Each number is 500 + 50 x the weight over its row's rms, rounded and kept within 0 to 999. Layers, rows and columns count from 0. Numbers have three digits each. The size before them is the row's rms in percent of the matrix's.

# layer 6 attention query, 320x224, rms 0.0242, rows 116-193, columns 192-223
078:588425451510450435471375522546418545503464476519451584420612557490551523487568468454492540475477
094:507446580485515443496493487485525571489558530536517448512547538552464569453514419524566546570430
090:556432490516530550476535433521504474513388572470539436546483536445503586565475492445496425504562
078:401607483491423467436505476492508521545536494499529463588466444527426551451465468519466524468595
099:518538461530528550527540457580526472518575488522565483559563472534474583500389457432471546490526
091:510446554477481586487460522452511491542551489618489470542404514519569518471549496482546504525478
102:440520592503484628474581527534468517453497564514531547419570409512522502537497548536561537560504
082:515510466541536527521496488474441621481477542478464485451554512457468459528572436501491467510435
092:463432478491461558537529471598500464488438613422458512543505505481495397533419563510490521476577
095:475498522462459465544569542450461495566410535528548535463450428518488496475457487576483497550603
093:438400490382483542512523510467604504519615467413445592477474515496480491565508533480480501512517
084:502445532537462597452511429527493509493524590526570443482417583464568532504405457512512484566506
105:562441486586601436402563568421539490516438455523497527444440505499504513441543463488579447498523
104:421539518499510535549508491433515565467455534488502479475536545490554390592486559517501429549489
104:536469429462542538546462512480512572470452427476524529486567453556509579501427510588508572393530
117:524468595534532511517384555581509541458565523564474462537598528493414463490494498452452483532508
113:448444531551526520476495493484432594486482461449474529542458390524458609568436480455480412397469
109:573547512525395523502626469508507484529504490494592446457404545516491677570504547560487449427431
106:620489577493494441489603472419529514587559384464506485502617518477536443545548487478464499524527
114:426506435501539494560465385477534546467493529561481544541464411493551498457445508466464515415540
113:564513505527560510491434480472502523556410515466415594491531481462519459436486464536372456566530
119:506554510437494428469495452527587531452563483406475448512564511494452591510557438528504449532601
101:520456452510565493454511498491486579426496541569443483504444498452389532525516444443506582516483
111:488517466567475519524485453488499435483475449494477466498393502542389494417466494548512483509535
104:514442493498521582550543589447504438463537525513502523489442499539521525462580514558496500555564
108:598531552481474542455526494552433440517459507526501535436510435492455488474474452505381498579562
120:502464434591518515485517495530508470544475521522513416411482449521471544420477591506492437466513
113:439543587555449441534513530486496455538526587476465475467515441452483456406606472497528408543495
112:474415486436560427552538563525504532434457403554421473583459480507527517495493515422594459540550
119:483523448457504428480518500492500428610532530589564574531554490567473602394528461435534574448488
111:512472496522457409423499548515541552420445536431528456558515583465541438524463528440500437555529
116:452538525510454474511491508478566454534475431422545422414468515457539420489466576514545406513492
103:477412437429507408575491491404494509541533506499484545427581480505572461490554535597472488528406
115:539453487533496441495548524539486405480495633446560545510435518495535575520366478430558505561489
111:434482416622501404485423427477556444501474480539546494463589594399523428504439570454482473477594
110:479540568490530506591586480505481542452454506387442498565494369453476540516476457536403493489525
113:577479531483478492533510555467463443458445565424477448450458484366536534446496532488465523468480
105:586531432433485552491543538494556547499462479542455579500424517516502512541504467539485484435454
103:564473517548445556509483461487527557465554410498384487524407463475436563559460376410554454438497
107:470604539497456388504528550494404488583497479516550513476469507532498543490489512589459562514553
119:468474550543444592579485542469435544519495421574555520451572522583521538499491498527541505491462
114:581532457484576413497415424492515510604576500462515473486478415480504595536453607532419563497458
105:489423505414441477478518545567553465519542450582477471502584534553507453384452534506584495443551
103:523540465454456418558549479542470557538476448511529545581464491523514439554518459515423509494351
109:519446449510560512491451515577449527520469384608530558455446472570489449542496494442590595531574
120:399582497489493443511485519525468507593501427525492447560569450515471656453495497565500445394528
108:527530492510448527483498495442474532479493543476456525488492428447627535502482548406481461493452
111:513537430519535459451439509490534558588519498441532487491557547481557515450546534578532472493622
135:503520579570496461570520522505442541521570464578577472459459426656526519468457515519539450543517
107:480488457490411515443553575494405441494571515418420524515548460396413483516528516467492456454485
114:493459497410511537475492527472482501508414523501514532487483528649510505444466610502512547641502
108:576491531519396443491435519559445549481506546529480440549439432521472489490452547426521529386455
122:608446503493494440410499547457515508601520486497519462508503499513540626375478486518555449514500
105:554528548428568466434534435518373491584489449488597495488502451500480462547522468549557425565449
117:567465556387534569422455487590530449505519539503513556492488440512472549539472507535507372544471
114:478450537483559513586464519485478500425563463538539553575548535523509419512462525465561527477395
112:528527489525464534591442498496420548568459525535493468508446550553482467505501549468486526545593
098:493568444508454417519484664494578447599429508579491482497453498561528521447617465441431446604470
109:560537496463469594400510492443468519502485410501487635518497523510510483426557442443499446522512
106:510595513522497560491474436493506644498504599527463469548559463520485519531501522564504567502488
107:541386512567456518486525507504493566447487418562542483517497448477496517560549501502507455606442
103:422489485492453478492477518427450503564523539490553407538478536449466397479509430507503428434578
116:418626540449444567435500589439538456436482552515487592557522373453509568549476514530464478508543
115:618403445485478530434532479524545458546519420517544565550594463552525499425439409507520482462525
107:477612521474428485492438475470429455491496470556469533481506390499476390540579468576469612523443
112:585620435508588545495494505493542430409534455438446566517452519463471505578498428479505529456458
112:546437427543534444472490527501454487561556560589447493518515522546508503423518470416521487484488
099:572540533444519426454425501521574460504545429493495422487506584502556512563506507547394677522509
108:538596583541478549324458580505466465546553431523437546441461571573557533411446510503463527544465
111:422605493380437453551477448441386474495487499434564545476354481502495508482467484478550470501504
108:523570462494495512521438411551486498489535479428576467524469530576553639500548432555474545440555
112:540492449432589512491549440390516507444567436489505548483479325500509467625475519495538585456484
114:497423465464481559435453427508527487556545439411516521463499494406412589530520569492497515513550
113:519450429541589522551470496455540528431526502509557463492483485501440540506442546457485508463481
105:524606518518584489547494432536517514516495515474462473481465482488532575531629525580500504533472
109:484513466446490549417539436471528452536547514489535586504535498637467523477464476496368542510508
117:426564507501546622497503488545570379467390525500526575440472516462526578504400486513472557496554
127:515499514413496481402527472510514607454601431587496562439555465556537462548481522527482506503504
# layer 6 attention key, 320x224, rms 0.0249, rows 116-192, columns 192-223
078:612461482526481496445442432547458476553537532523488468519518489500490515511589542479369588529490
090:541427551553477515550561482563521546519606484510513475470514525489528468520502471602398531543483
088:572451500574595599470504427496450431433500509470484498451492492458448564497470452524490447493574
072:506557491381529528503485543569489532499504504419532575468554595534425551462566533476452547488483
105:502495541549477451545533588506468453490574454476492558591483541626365562526463471429497454490536
095:460517516493475450485503555487423532454476539622505435532446496474557560538509460559575385463437
101:408469571471516533488588544486437472507521525486472545439434454540571505479507554535470481553464
085:553499486460604555575572380447546485562470504463468468446486506500484387472502476453464514524463
092:424465546500477497554456467508503580409457515450482486499402470482465368523441579581502462400475
097:435518475555504561510500540366546558509385433495552546497515421488455562496506455540472423476540
093:444510481407462476594496514572606546493513451496534527474498484407507527614510557550461517577538
085:514495486507563565474516432455444457537508569566547574455388553540459458511434472625552448432457
097:530495397529524579415504524515599505514516460472526562496454475450575511566477512538522517455495
099:585455500415516418556437510439521462538513495508463468543521544459520501485496553433503568534520
100:447504543497471441406452515488487555513437503479489579439506475528480543469544433551533543516621
116:619477595530463513516501430482523498539482575543510529547528568468502422562523465484447481527491
117:450430493526537535434462444408518591510489533585413480593475472499518407409419496561523434405546
106:461597532533575469395542454512506476504564539527502484440510445508498525527467510480507444509473
106:580467569479590605455558432485540558506511436539521457425424411443508448498507483480467453518489
107:497489439573588499453411498537552518461514558594534589606533513471550489519478516498509429499479
112:593495517515514494495480543452548431487485576514495527417488459423484509474483458431471548470517
118:480484520482463472565453473504490429452536468484546437453532473421461517481616491495531439472413
096:552502480548491571455519502554410526504465486503430521446420524486538508465556535403506512509524
113:539505427489509525425487450411438524500491560485443483493504454588493500448496559502481444433463
103:460490518472519449638590533507518519558428602503535478565423512472558544435554393504435485495543
105:566518601476496541439439448493523522560488539558546584479474546488560430596430532472470448455469
115:469554494552448574534553484413476494554520569468491494542498423516547550465551523476508494557454
106:533555533532524449590454503499480544611511384513492373477470462411439451514595485626560555501504
111:538511476521518457507483570484513449426488542557542443527478412502510562581502547529548427553484
113:447552472536413453502560636492514520543543480512476494537519438448504465430578478544493501492504
106:524529497379502503420586500551534587573467603543481463456490503548489511544534393493621534439538
109:461450503418452458546539523453531530544423455481478471522428397445485448559397507543546476527537
101:489625530416489434532558523540552537471571506590508515546525397498549447508471431505501467510424
112:480518529504541518506508496587474460478520572482552459486460526591465521599467467535537546437446
112:482579387458521552527389436444548499539515578485570456472594558537459419567486584504508613557536
106:474448551481520546603589451497451564508526485433474527535464417442503483477529498503410505511570
111:476471529443567580545430496544519503557420482536371510584412522386562469453475613417518487401525
105:419452466534458499465533525559494526473406520520565511518523528466551525536458459402506443435423
104:601483570467522577450494472520399466415507474494375557564491479440442581517462460535576478457487
099:460576505518518509559487560502448473564443513488532529529466549519405571423569459601513554362512
115:531553550600472469534521570455493536481500440543502509584573408574495470507472445551473446531478
113:456515386435594477427393496450469457564514532535461443508531444412487489547536532476456524539489
104:513434482539423450619478618500562564493492456491556499512536535457499534463457539577447501555548
106:441503501523489481573500429476518536454441510454543449541527442512450400472512547477391473470432
101:410532491510405503550450414506512563552414372506525515564539464461511564532511532419443484590467
119:529573549572455552545473534481427365549506415502551435465588499486494641499500531556451491469577
111:570443500480511469504546434482492504498513455462425500488504473485543446504508541477497466493421
110:477483513463462474578475450452462447496440510484490441589532571511586529456603427554554551522582
128:497459533566527506554516496424477670581456512414486561525441366629580450492459448498621461562491
104:502498481525608520548427493487487408415462506433503484544484478534407608511501547390512528500427
115:473490510464510514542583546492491501525528485569436433516552408573381574468396563576423558481432
105:413518479451574483428411473494554550511385510510465470454478507500400583468463581474514577429450
116:409534487489489503453595515480545528512520524426389543539448383504492455518449475538431565517469
106:441534579390451497507492421545453506467486432429454499474462555448455387424543467619471444553526
112:442457659459487489490457464476547479551526469502460495507467487451482444587550462596598479454518
107:522490513488570523614498473544446524468603411506449496606574409562457408444440487426556543613455
111:443439457446540501557567406504397478556512472457498442536408593452440401533558522508528503467553
096:390525532537468571562550537462483531553529509486546540526506446528467516494567507508495560589463
105:482452480481438524385511530512480489547478522486496566464465512506521471493482397525474433525433
099:515538471458490541492511594429518497483418578525502514526506466525453451436490503426556405493409
107:510377469515476573479480533522443590461541580471515478578422469509523467518511528448493470533424
101:459545473509499481482501534508481526522414478474514526551487506484446512555548432527435514515537
114:484466490517412526515562612532502484523463544480519487398583406451418637487462481475490496550483
111:465492483491474555427555428511512453505525445489518410546555537510488488484508377427508456490606
110:483547518486411506489474495517504439448476479560504469525560499539494475463575480482464378402408
110:509498517481552457484558456507532449467491454460477536401488510473505549518468513548578521397512
105:519469465459506498534408497523513523535454474513478448499413608564519486456472500458497452431519
103:469508493556546459526558492579516443584484397620494423515468529525507535619636580441396489496533
103:513546470468581562476553532558507495510540529556406513576465521527438540477445507561574531508476
105:441515492413488412496421475396530438519511588503542522529463595521441465460516488483535557421531
107:491551500551467584520406485559523453439476558545535485521490535506476443417564453535530445496600
109:557556496457514556413514525506469553499521517462539537482500451463477482505546506403586502479501
109:447476515399459479407549498473468467454464565512581518518572484421487495450601519468493524473434
110:536446561545623548462494609473529518447545473458515543508515466497481563501540495438525587430423
103:442531508565510460412525554522409497404429537503544478506485484557549529467535524478504540613473
103:452502408495522523520472548514616510519531511530472511455474474661588451366436467519528527467542
124:506502523515469514483440431515544409508413487541528523433524518504512655528401524486491497446449
# layer 6 attention value, 320x224, rms 0.0167, rows 64-191, columns 192-223
085:414477500381488520552514499469549594447477507365462541522410523551534449501500517490517486523437
089:531541491492482534492500498573496477542602494492524571428496374531430465517501456508509589595553
087:505530509451444511393515415487507465499636501482550528534521589586443502416503585466550491464509
095:492443502548488567472585520440564475438566553452541587406541461505503470440572564476557506500611
094:488559468500554431546409495455571391576383586556427479631553554428541476509474470582426570420462
087:415470590422565425477390450451487510510509460486540485575562485530494500517440557626430547582552
098:553415526495532554441485509469384480494499470507482491483456483492488478487597431478503509492512
089:458584510514405465448500500451426477498559404492490455470455552533637469507516511441511531504524
092:559496527541473479461443457413543515533524428500417411473462475535538561415515501631490512486611
091:510480510409561473482452530547529595562522451519451541556361472392560566496453480454439571571499
095:515604512574486483449537506491495572499603527434448432579469474506429525500462423395548522563410
094:609489449517415491555509576444466561576416412496542508467465436492581482451467470496432441479442
094:501501571481523447505564472421465524569434561458499504536550395590536444475471414488515583427550
098:530481513552480541584478466481466469464479510471444516489573447468456542562463455515455477494504
093:531434550508549494491475529560504489502423506595488478508512384552503527477497532505639541480588
095:418508477567473449589477527486426489479460509510542536541450488493547501566448434523555507450527
099:428479559550514564477460450488438425475439581503530514480439503400458604509508582507395525474447
095:503461583435472548506471551492483469607522458508480524566533515484598465537601500599480541502480
100:579534553505519496470479510474443511530538450406431555414452457607509480502491460558470460475504
093:601570463567486493422477516510451598461573457421524480447490490387476432543475538577586556571430
091:463391534510489448497503523549423463437568536445536575526519448524447459527588565509473453545437
092:514492543498528421460413532512535557531454590527520564469518491572488538519504510482585521430451
101:501522574438483468454464597509423420474535432593568575485440463499446497542424557454597560513414
093:463584569443459601487541544512509430461475462476462509498516483505383450529456583543492481467434
096:496480491505465480488500427494478497537466502520624424421401532498474564543546505518538436505472
096:452500544536512428475478454438550609561441460494473506451581531454545492495522549462429506553518
096:476424520516564493493467530468472563578543564579548599398495443524497505551540580508521385531503
097:505479538501442476444507594434474478541588512504480618538526520543423532535442500493507521506534
096:562511536546571497513565473433432557418510490489510390571562447579530519541417405465568458490437
093:587530513535536472517508504449466457490516507485523511547536498557469479534441427513602546564508
096:513508538420567457515515425425473540578444532578542555526513459506562453525483480528464477459475
089:525507547440448577493496453521515490576448579541505509466471454532468479537419541480595529421540
101:490481535526435527519493518505428425483608519535496539469515414491471488549461502525525531518490
088:456513502462595486531459556555482464546471552538499566494497458536472566496467527447501534387500
092:495427495450473513423484504541458518536524574571510479543574434553559511456470395553492430524525
094:572516440378583439542574520411509530501463424491549480480473566452399481478469546520468456446443
096:546475541488496452536551532502491524513429452414585568473626538647510522576477454504527523484455
093:586513408467528546467481504500436422450428516509468468525555459491592477478491585515513473501419
093:542551475468489528484474509602532606454523541468516554425466424443489491556516497617458499480542
091:615456572529554527510501453478502486502506591572478532477563538450491468488498451531555509527496
097:466516510582604463460505403479513520550527466437493489591531486490495465483453478521461546490421
089:489611436451523540497550557538450440482465479557431565470451541555626497498513478547472466466582
104:461508591512519479487567520474505539462509520509531496577514441496380438487438471496604528469550
100:483550516485525469412555500552538580452517540564623509479459480511571420620460537490477546492485
098:463497419507439468506451454470445465543475577558586560560445510553495492470618554534507417539509
100:498510459510477530449533494535495539470508499493495479530532539431460501470577442586481520494557
096:565474523424550493486514499401553461514466443471568407472449581439535473500508485521429541436529
092:608381534534513519503541447441513562612556573500541422539526473440534575484484528556396445508492
097:493463460476544582521513559518453431369467585571538467381554482534457496497495478505496547474479
095:441564456586525555529553492548542490396479568585566451456488479544481548406534514496525456486591
098:555579523500581504440500499487464425442572517532553478486482497490535568442450545522499613396433
093:544513502541544467487479572497468515456548401512479477514479485460443501551489400535569593486523
096:495448617462424495517521548467484471592482487504521578494574515553493519409481500487487521467443
096:466564480532459516472477554542443565536613493464446471578509525506477529566483511449482328553550
099:532569439495495545486550426540521501507553585405564400542524584505527401529534533499564593530425
094:535510417442549468487553437505495489439523543606473462518503469573538490589490553450461459512461
095:455480485525449459472459485464414563497588552577503552542427515452464493534586531490474465532454
106:477528560526565520583468488510519500518545394439516516418523622386489539561491479505535461460446
098:481533520364443538403532546507552482579537467442438493524486457412469592597492508512503472471453
098:598553594512516503389509443556446404507552446466522372515510579533488488490553511529478518553451
102:580620511565463530448516417542608538471423579496478548528526496524562444472508543502457518476559
095:437464473435511439558498535413440564526535459444488436479411502483552481459508498436461548493478
093:487486498526493495535508504465499572536419471509503471499523508456467599502516519546469527443425
097:568473484498510569456493458458477463447482490465532378413526554502576566470514477431492547430485
108:484514548506557420508505395517513400389501495522518584486506519562466462438501468542553604473501
120:540532515482541605520445438556420522549544517547512456535431511451462494368537461517562530492557
116:611558522443495470549428359495501515524496521398486467488522411470469423535492485444438446528529
116:487482479482571475530481440471522449505530475459542525608549428549538474593550602519538468502509
110:500514510484429406435465510529529597398445514600442508487509490376424578402540504542567549449482
127:499400539498489468474521453463504555545615540506524502524421509494559520514504489541460537536547
113:483484588442520474475596530581449560500496560478486399474494465586558457466449425466694510492484
108:549470372501499383431535483494461448503544537606630453495509474548343429555532478493562561487504
109:526465531554474411491434459467485531433486456557544552433447495573499504627457504384510436420396
118:553421497455550513451493504519476478496367459502560476578455433558479529410454488524484499445579
110:536515527419532622464430554470557524475535534520524483485508464494434548523503564422486505545355
107:474497501528546462465506465460504479486449467532553581521552418551554587407469521417474473468517
110:491517531448526515489474478463478643468558566557518529447481504515423617535609507506542466534545
105:609485460463465475415488521469479435543499419543529564455472516547441480545451471504385513446588
124:458525566481595551588499448550398415530470416507502535518475481611471548402445583501531435426504
108:540524555592469527505475579545487490437510458497540447591503546492490554460439516482563514464533
109:494441504451436603530538401510472553516537533511514515559462491528476410509568584425537459438521
096:494441511514496536474593556496574495479573516533520491595515586460443549522561461467491523471462
112:470516508442497460473518524548468434419444503481495498483547571501563561517498536441477545491563
116:578500418551562592453516550563495543528522457474557556627509489518516501534583528460558449495509
104:420438541486535451558455472507556419459485581526460458491503599468589509516513364587413541417470
110:524505528463470586489548460532504543514506493559449649515443499528363405404480446470569510530426
109:441469520476501559521499477576551554408659523464508469438491533581615520510475460453558485468552
114:529458619509567389436472489498612508470514538475427510533484480505547540491465477427458507460397
105:473435501512555531479535454524445509449518480560561484526545446506484511449557545503401506554444
112:471438555452516540495483512463594504535510460571497481528479533497526484468476482475408516530498
119:544533426432491494490503558540510421413520435528505525408497499550381496472445534552421496517490
115:545457424534556489430448467498507498470556512536454488481435552472602472541568487498530495413481
103:440404485488611433437576592575490608440508526466454508484462474400456548519470575534531472464480
112:531535385462471486492578570436509560525477494542508469483564492588452510463532531535554486528482
109:428461477503519585361584433573518518486544524500557542436549530502409453488500455504543468490567
113:507457570543437380438480444441482548457508428505492517573468522403504520501454465495480517635512
113:529484503528554553456493433486502514481609517623596476535392443487514485534463481498475522581457
115:486676516536502608473410577566533492416488475446553454425466491535535403485467526524483565448468
109:559440499540477402427555552517491466531575469534560531516485505535477525538495528575414588488443
121:612470459528384536449548447548509347525476494485476405545530474482391485448525508464535518541471
110:432506483415456433520615544515482494547375582518493443552540499488415522540510570489524501494460
116:539432540449542533536530530510429441521540578579442520386427513494482424487423489458521465471492
106:514498465561543408489474454451509453530430503510507441565532434500476464503526503517462499467507
109:567514461495445511408392465493463476467592500584542540551490540495420564511499459467456560493470
109:582525541516465471509458438442496523481540483517466528456480455518462438477556391561531567440512
111:542481514505509539399565570477530493492510484478498481561487535512476515506410499557420580563476
114:429512486491541541461558525551520530449428501455549516479491527484456502525429580541526565532463
101:490540512473492546510475622566467356445508520517553468574479517469405466497485489472580578401529
110:443527470468462602472444430508519407565502516414585469475589494526509463520531499455493499508533
108:477561505495541502498507402453494564443453559529481552522531537538557593568549444475526588380567
115:511481504490554548481427522485501439538510578477490497557500483448501477439517449484517446528531
110:494639487472506506482403588512484495481456437529538532509419490533552519553464485499520500548567
115:534473626493527477531459485489569508492554483544457551559550439421468469570539462456477526493540
109:512489557545509543472489486510541530488497502566466467501492556465467509509439491499431565522530
110:479554577480524485518544442542490535491615491504523424418477338573417433460524563472539519394577
110:531489537505570467507526485543549482475491534539567428529495487477445482483562464539523524441557
109:464490526474572365496532488557537472475481450393508465503516500450514552398510520503569556487526
106:445506491570515441522542513530493500453505510496519442528481442475490441473515483539506505457463
115:498516421505500510591533480562498559494452545542466439378518633550490552527514399430505542481572
116:524462510425541527556570530458459481501487498567568428497517513517568498476423587445516470425538
112:460466554470475517532455511545608513464464440579519475489555583548495460523534479533519498553531
119:421335490479452461473528513519416418445520503595534537557488486477528482451479470462436570431534
113:486482513496491430467513440472525510408487466470428505550488464456450528436485466514480513419555
108:502515432409582408556461525478573485531550482496547448515521449491534392489431492413436512486477
106:517545452488511530564523488504533461491478504413514539563559533451403461488457451480457479563492
101:471522436534574622510572571483412538523502404482508477542521498460514517552533560532490541605470
106:422551445451404530477434514540419440514529501421487532547498486450448508560513519514524474527452
116:489438453478486429450443516503546490499426401486454507513507475513473495478460499574504541610451
# layer 6 attention output (transposed), 320x224, rms 0.033, rows 64-191, columns 192-223
088:608445488509498494518454419467516473442556557559549526542535534478448571563501427494452541440484
091:459483522465482579516556418531473550442521580473496485552466507441458522512540460420555484394405
094:457486514494488483505460437488452556451423462502521469576540489436448437490434485596488525436489
093:523465516572525497547473490586480558505615439555513443568481444452437519502505503538570473608429
093:456494430411479569415567443510437532488448538540544560454485510560486473525507441458621535458472
085:527529450527514509550479493492456481387465558552479507378494504529504469563496520424516413510517
102:428499501532505489517465561491527546488484503464516482563458507473519591513436565501530485484510
094:533499516462526554586552566464570478546493491478447463580507448447494505516408476520625480565556
096:454515517520485501578608486454503543436552547520524524521445487471506435589500639413463423507431
088:493593363525523504432571476454521456462438512465574435500534538598399544467453455572570500485477
100:525494547381492579489403455392519508524486528473450541533465424454576577526507475542545513482482
096:445562512555568578485491396458554472474536564518432484492593568378472580511491577502505397559600
096:543495507487501536474465472494553478493483506507515480407491566515486490537519532477432456457498
099:552550443422477449464495484608561544505460523507590503463497540543455483477526521497524596514470
092:471478493451497408525518532447446514507491559403553467518482589479509520472486546453337458497497
094:590493510462516524471544531502516554569524555522530478450586528417475491565563604412451524651437
097:471563386486494489540551536551520532568526425458619620490624464597576444470537452509439510591421
090:369498447520495446486553483473527544558490540604497448505547407554445569464503580377514433450524
091:484524501519501495525548538449524480553553500489545526531552551383461538460503496455573483480490
094:538463438510467581484485504514430434466380577568499504605512515530553582504474410444547505574519
093:455530461505460510527518468522514546552415479553478373542495461447550641483402520462449548384513
097:389590486517450565444573476540455395472531416516526480545494492472537485445440504595399483521529
098:469443376531378462553506476474404646564470488398516418460473532544541529515524523501495492472524
098:461449477570487523493509431597423546538449567470529559534467447464609509475523439630458486552492
098:532486521550519499545555525492448586499494514429503593485580426491536555580452435437416499585520
096:492407415394538532479543531504468423494548587498462481559535499509484480507532478562463391504524
091:598496498564538471473472563598460432518467497440500417582558527507524492549509447459477486441522
097:456471442537513447443481484468430426519408538511491444555538522444613488457592535499520659483405
097:474528446448421518570506534554524448551470524485393487410434556519483514495459552414460565464560
093:494620451437408555520436527628498466487460473510559567520454518430489558615580529457473398553471
099:495497508558445527482518569531511449406606414484482525507524510512501605549580493509521428516493
089:496507437555506509513500396493507518451535403544488523410595478508596490530522488527449502539487
096:508474480519480541501472516514491521450421506444586521497468439544532390460508447499538464541513
088:460493545481497534463566455464502550480413361525504451508464562533525430574559504571503444502526
090:510598448526509543515401520437565398490511431513415574462488451486462544554539537536538540400528
092:442430534459525534412432597587480523504549569508419493555450548546615474481567545463532465571475
090:516484525549615551451462515510532462484607483510426397437430504446461544610560509521473510501451
091:435598526546485414551487539509401516492518546503559529479542541470399521505585542550539529482578
096:510463621559471459485470581451433398505474488497491448545482487590568449566507497536472533562430
098:429525412461429454450465567502436476471495441435485478496401496552542570460569465375497503508513
098:613529475470430490467548514513501446447534569500402389434500480572536453473472557501471412463485
088:483535570479558476497512396555474588508541529475571505450521430496479494463535487427545582431498
099:533532454500494425521468493467466484483528497530530618453421513533631541504514540434458398467534
097:386421530436465479525494494486445405536523498460448556510509500509454537454517498532542564502504
097:567460563519581497517487484476479569481568520428492497522631492517457469464416410573447493464494
093:557489543512478536508474509412536514537485480566491538498582558611559484495481458491539451486427
095:509527439565482419457403535553499538424549464563489521459448529573399519448510581564545503451445
086:447591443472466479555453528467560454435505508464479599536455428528434443449488496482508495469479
093:515495515514479423558492420477510573574564457427479550496472495430505467487571491497515542458428
096:555514522423424548528498443517447502540513437560426405499529572521570423546557445611533576529513
096:425513434464457459468495495524543580576423515460475520447435414453476486470494460512485389509513
085:438479468488460522450552571479480576484446526512461447442491448525527502364521507465500524519472
096:464547543460525497448546555463439595538483467370477413454379473447474500527509512444404461583527
096:491531526434556500568497435466534554496420512477509572581472526455506487425476572526478706468403
098:504508537472506548466538584440561499504441531438567590462476435470545513490503493482408525437531
096:477552559511473512535430559507433500483471523490436516456466467511466495501437465524588558553521
097:451515596576538450502527441569495425513492523505523509445618430528460463425432415512514438447520
104:579576513489450519492521503456442459548534491406443504475475401502469436537505558526406520495414
087:571491537493503558530582478456528428405475410493507489528557579525496449422554471507461487433456
091:509519473523527548507466525488499568526461562514475592495454455507558467520462488532450470474544
099:441512471456492493558545556453536383481569503644513418485482552461499549510502511518517517505503
093:527508516520588441458500473485492443482459436532552532499576454502460522474534561527498438467566
095:474542523555471466487380523534444378508488565576462479475570524558482410502510513495489514585501
094:456454516617397495564561525559473460536534476525457473541475421500499471616526596514574445600481
104:483459552494468467460452642547443459589482530551480403462466519490510389523563542445534501530569
113:471468544504554498525406516548480547525416610451444481522528638483564497565514573556506485519497
114:484427533537495491523475550491531452528474530452464429486435507506492551466552533466529503545533
113:445533517434431454553457478507607520487434518471520583466509541482517447441411457524476368529558
112:568460463570627572546477535482451447428546549461524421596545518516492447462530555527404459533518
120:546607476477501487480475456485446575603432537408509558456424534519458580533552416503436471557511
108:483516543451478511560443428513513529455544495541488457510591525539492549450478529491486460490593
105:522507452530408566619432478544559584427484520507496449512444551514502417535533534507520435481431
108:476479416498452465502500558488454532563513480548450377299560578516550479505470556455485490543587
114:444601472469414487578456507476558437501547458434509570621505481457440529484530468483529473484453
104:517439522452488410543551509392519623487566486519530555523586487489536481511453526582547510393553
106:563487494471441520544407497522586543487540426512515457525542532543540447476477514512598441568473
104:570461463493493425445486475467407563464477542563422486436511457506436510504531573449546527563481
101:508564564483568558547521482415449570473589540374483570602462502472533445452490495479587554531511
119:459481500430441404433404455507440491511530497420578448523394487433471490488531517441522541557472
102:473501464457567501523560482447547433426472597509588516447459552423444485407408497416439515470486
107:527566413510478540462470558397574510487366569567523458506539561473440434406491508512472431462522
097:499525616450393520571509513463445425442424513490542520449622475422514474457568496522498479558507
103:485492542611517554515479558500481481445543563472524522423450473480477498481490518448523552476415
115:426510505553414492512509468557513533480481506524466513425485527478466514521542487491494486515491
107:472479508624477532580570511511515544439581538410503515454451436424485565514579486510495565552542
115:556461431528446491410517530360525443506562537480462516535535510448443567468465569516454639480487
108:565447444574560497468431417479455528547534466466520453502485401489510463547453458503592493414463
110:393490512496524518482591492528441418438484446442477441450538432562448585490586446501508433483577
098:504511496514521476440396585457513557496548501524531541490472515454451494432457500591532523445436
112:546560530517360491497539479529436431509521485492451628512475445430552446513492494540466616438592
115:504496567494479397565474430451492449512464508462461455517479515501436529490516462526534518507508
105:503496529521579450460616522441494554450529508474499494496515384507466454545481524532575453556344
100:463440400578448509510500437362431462562371496600511520513517529503473551468446519453518501558473
110:446483452479426553425465400583461459432504509546501545514536586479462430500437441473489500434428
106:530589530514374487510455519425499574476526436510382451539507353521481549463509631488464618539339
108:477506447568550498485522553596481477480504431456506600482545478525543441462476553500451493558548
107:448499474529501427448503522514462499456516475539513596517489523530491458410442491590558480476585
112:540471594506436528478478570509490544504540517538548532506539477531559445432510475515480510523499
107:488505425499543522611456544549517501497532465438476455544414626503465510514435500505553475497541
113:457546529526557526531524518508591468448491560452475438447459535516495509516485530492513462523522
106:576490538469470552410343440522541485529556451524539474492479460500464527485541503470448533445537
113:477431524559496452457534503377441442483455415474494441459533510502550534507581469485567554568450
107:504431506542443514514517474536497463554473550575471612490440439561582568436494463501529403510472
104:507475459537473508576590510442498507479602550489392469574434493530463509492476526467395556543520
111:494467410468500450476528570603589548508385598471420534435497560477437435499563516510514593476577
109:485571499490463526500598475520466473538467644410520535424490517456593563492574632441518456462499
111:498537572592501427562510494523543447620592520484507483495446530524446532460455529547429543405452
099:467457502506485503569325494463397496454513474513424488519521524480568494424537563546474488456512
103:492555442472497489486446479590506556408490526542462425502447484521551411406550555539550591408491
104:495473504495512588553511427583565509504604427521469445340543463442492537508486523519541456520485
107:406518578478458501428489497504502554466528463443554447355457545508493526445606463517483521460419
109:528473558554444512567556511474517590504455546515494452487469500544476505523460492518483535400539
112:448480471508541546421544572568440443504485371533459445548450529496507510462404524423505440532518
110:544464528602595549451512483467469435452471501458454498454446535473561468541470525523601442496576
103:448557409496603556470460482510405500531461559478441453567481464557518513506450413378630469481502
113:538522451530426474474498484424485529388537511548418444536549465448484442427514526519520434451490
099:621502546589502503515534517517438457519452437487557456495517463441467498566489475474420461510547
106:551480421413510491484558535508457470514404472556549563571578615516513568467537491483515509491483
115:574456550410512523459526523442469425445448488517508568565468436495546543500469553587518562508545
116:485548528469520490486448561525479536472530530576498521527533526499439454510446514536536399515544
106:497507459472591472515547510512555465460468505427504537565456419485574525481487503470553549475526
117:552500489498462430500439442462551497485497499452608461511421529459512478582538551488523530547468
114:571510460468529470473484625518456452492449551459535459399446510422449492493562496495545544481577
105:459540587591416446433481469506462491466522571549528486516459609476535463511400452599554418555518
105:507550582511579523443541488486521437526495430518508454558479487438430492448517410583434360526519
105:455528545461401443563479507541536491469472436579527515548470477620508506446457429495394491464529
108:521422640446510560481533574426480517451496541510425472489409524491529479501512477439473442451609
110:516504461603514560580589435498568511490524492483527593415554553461427482494478434510468483421485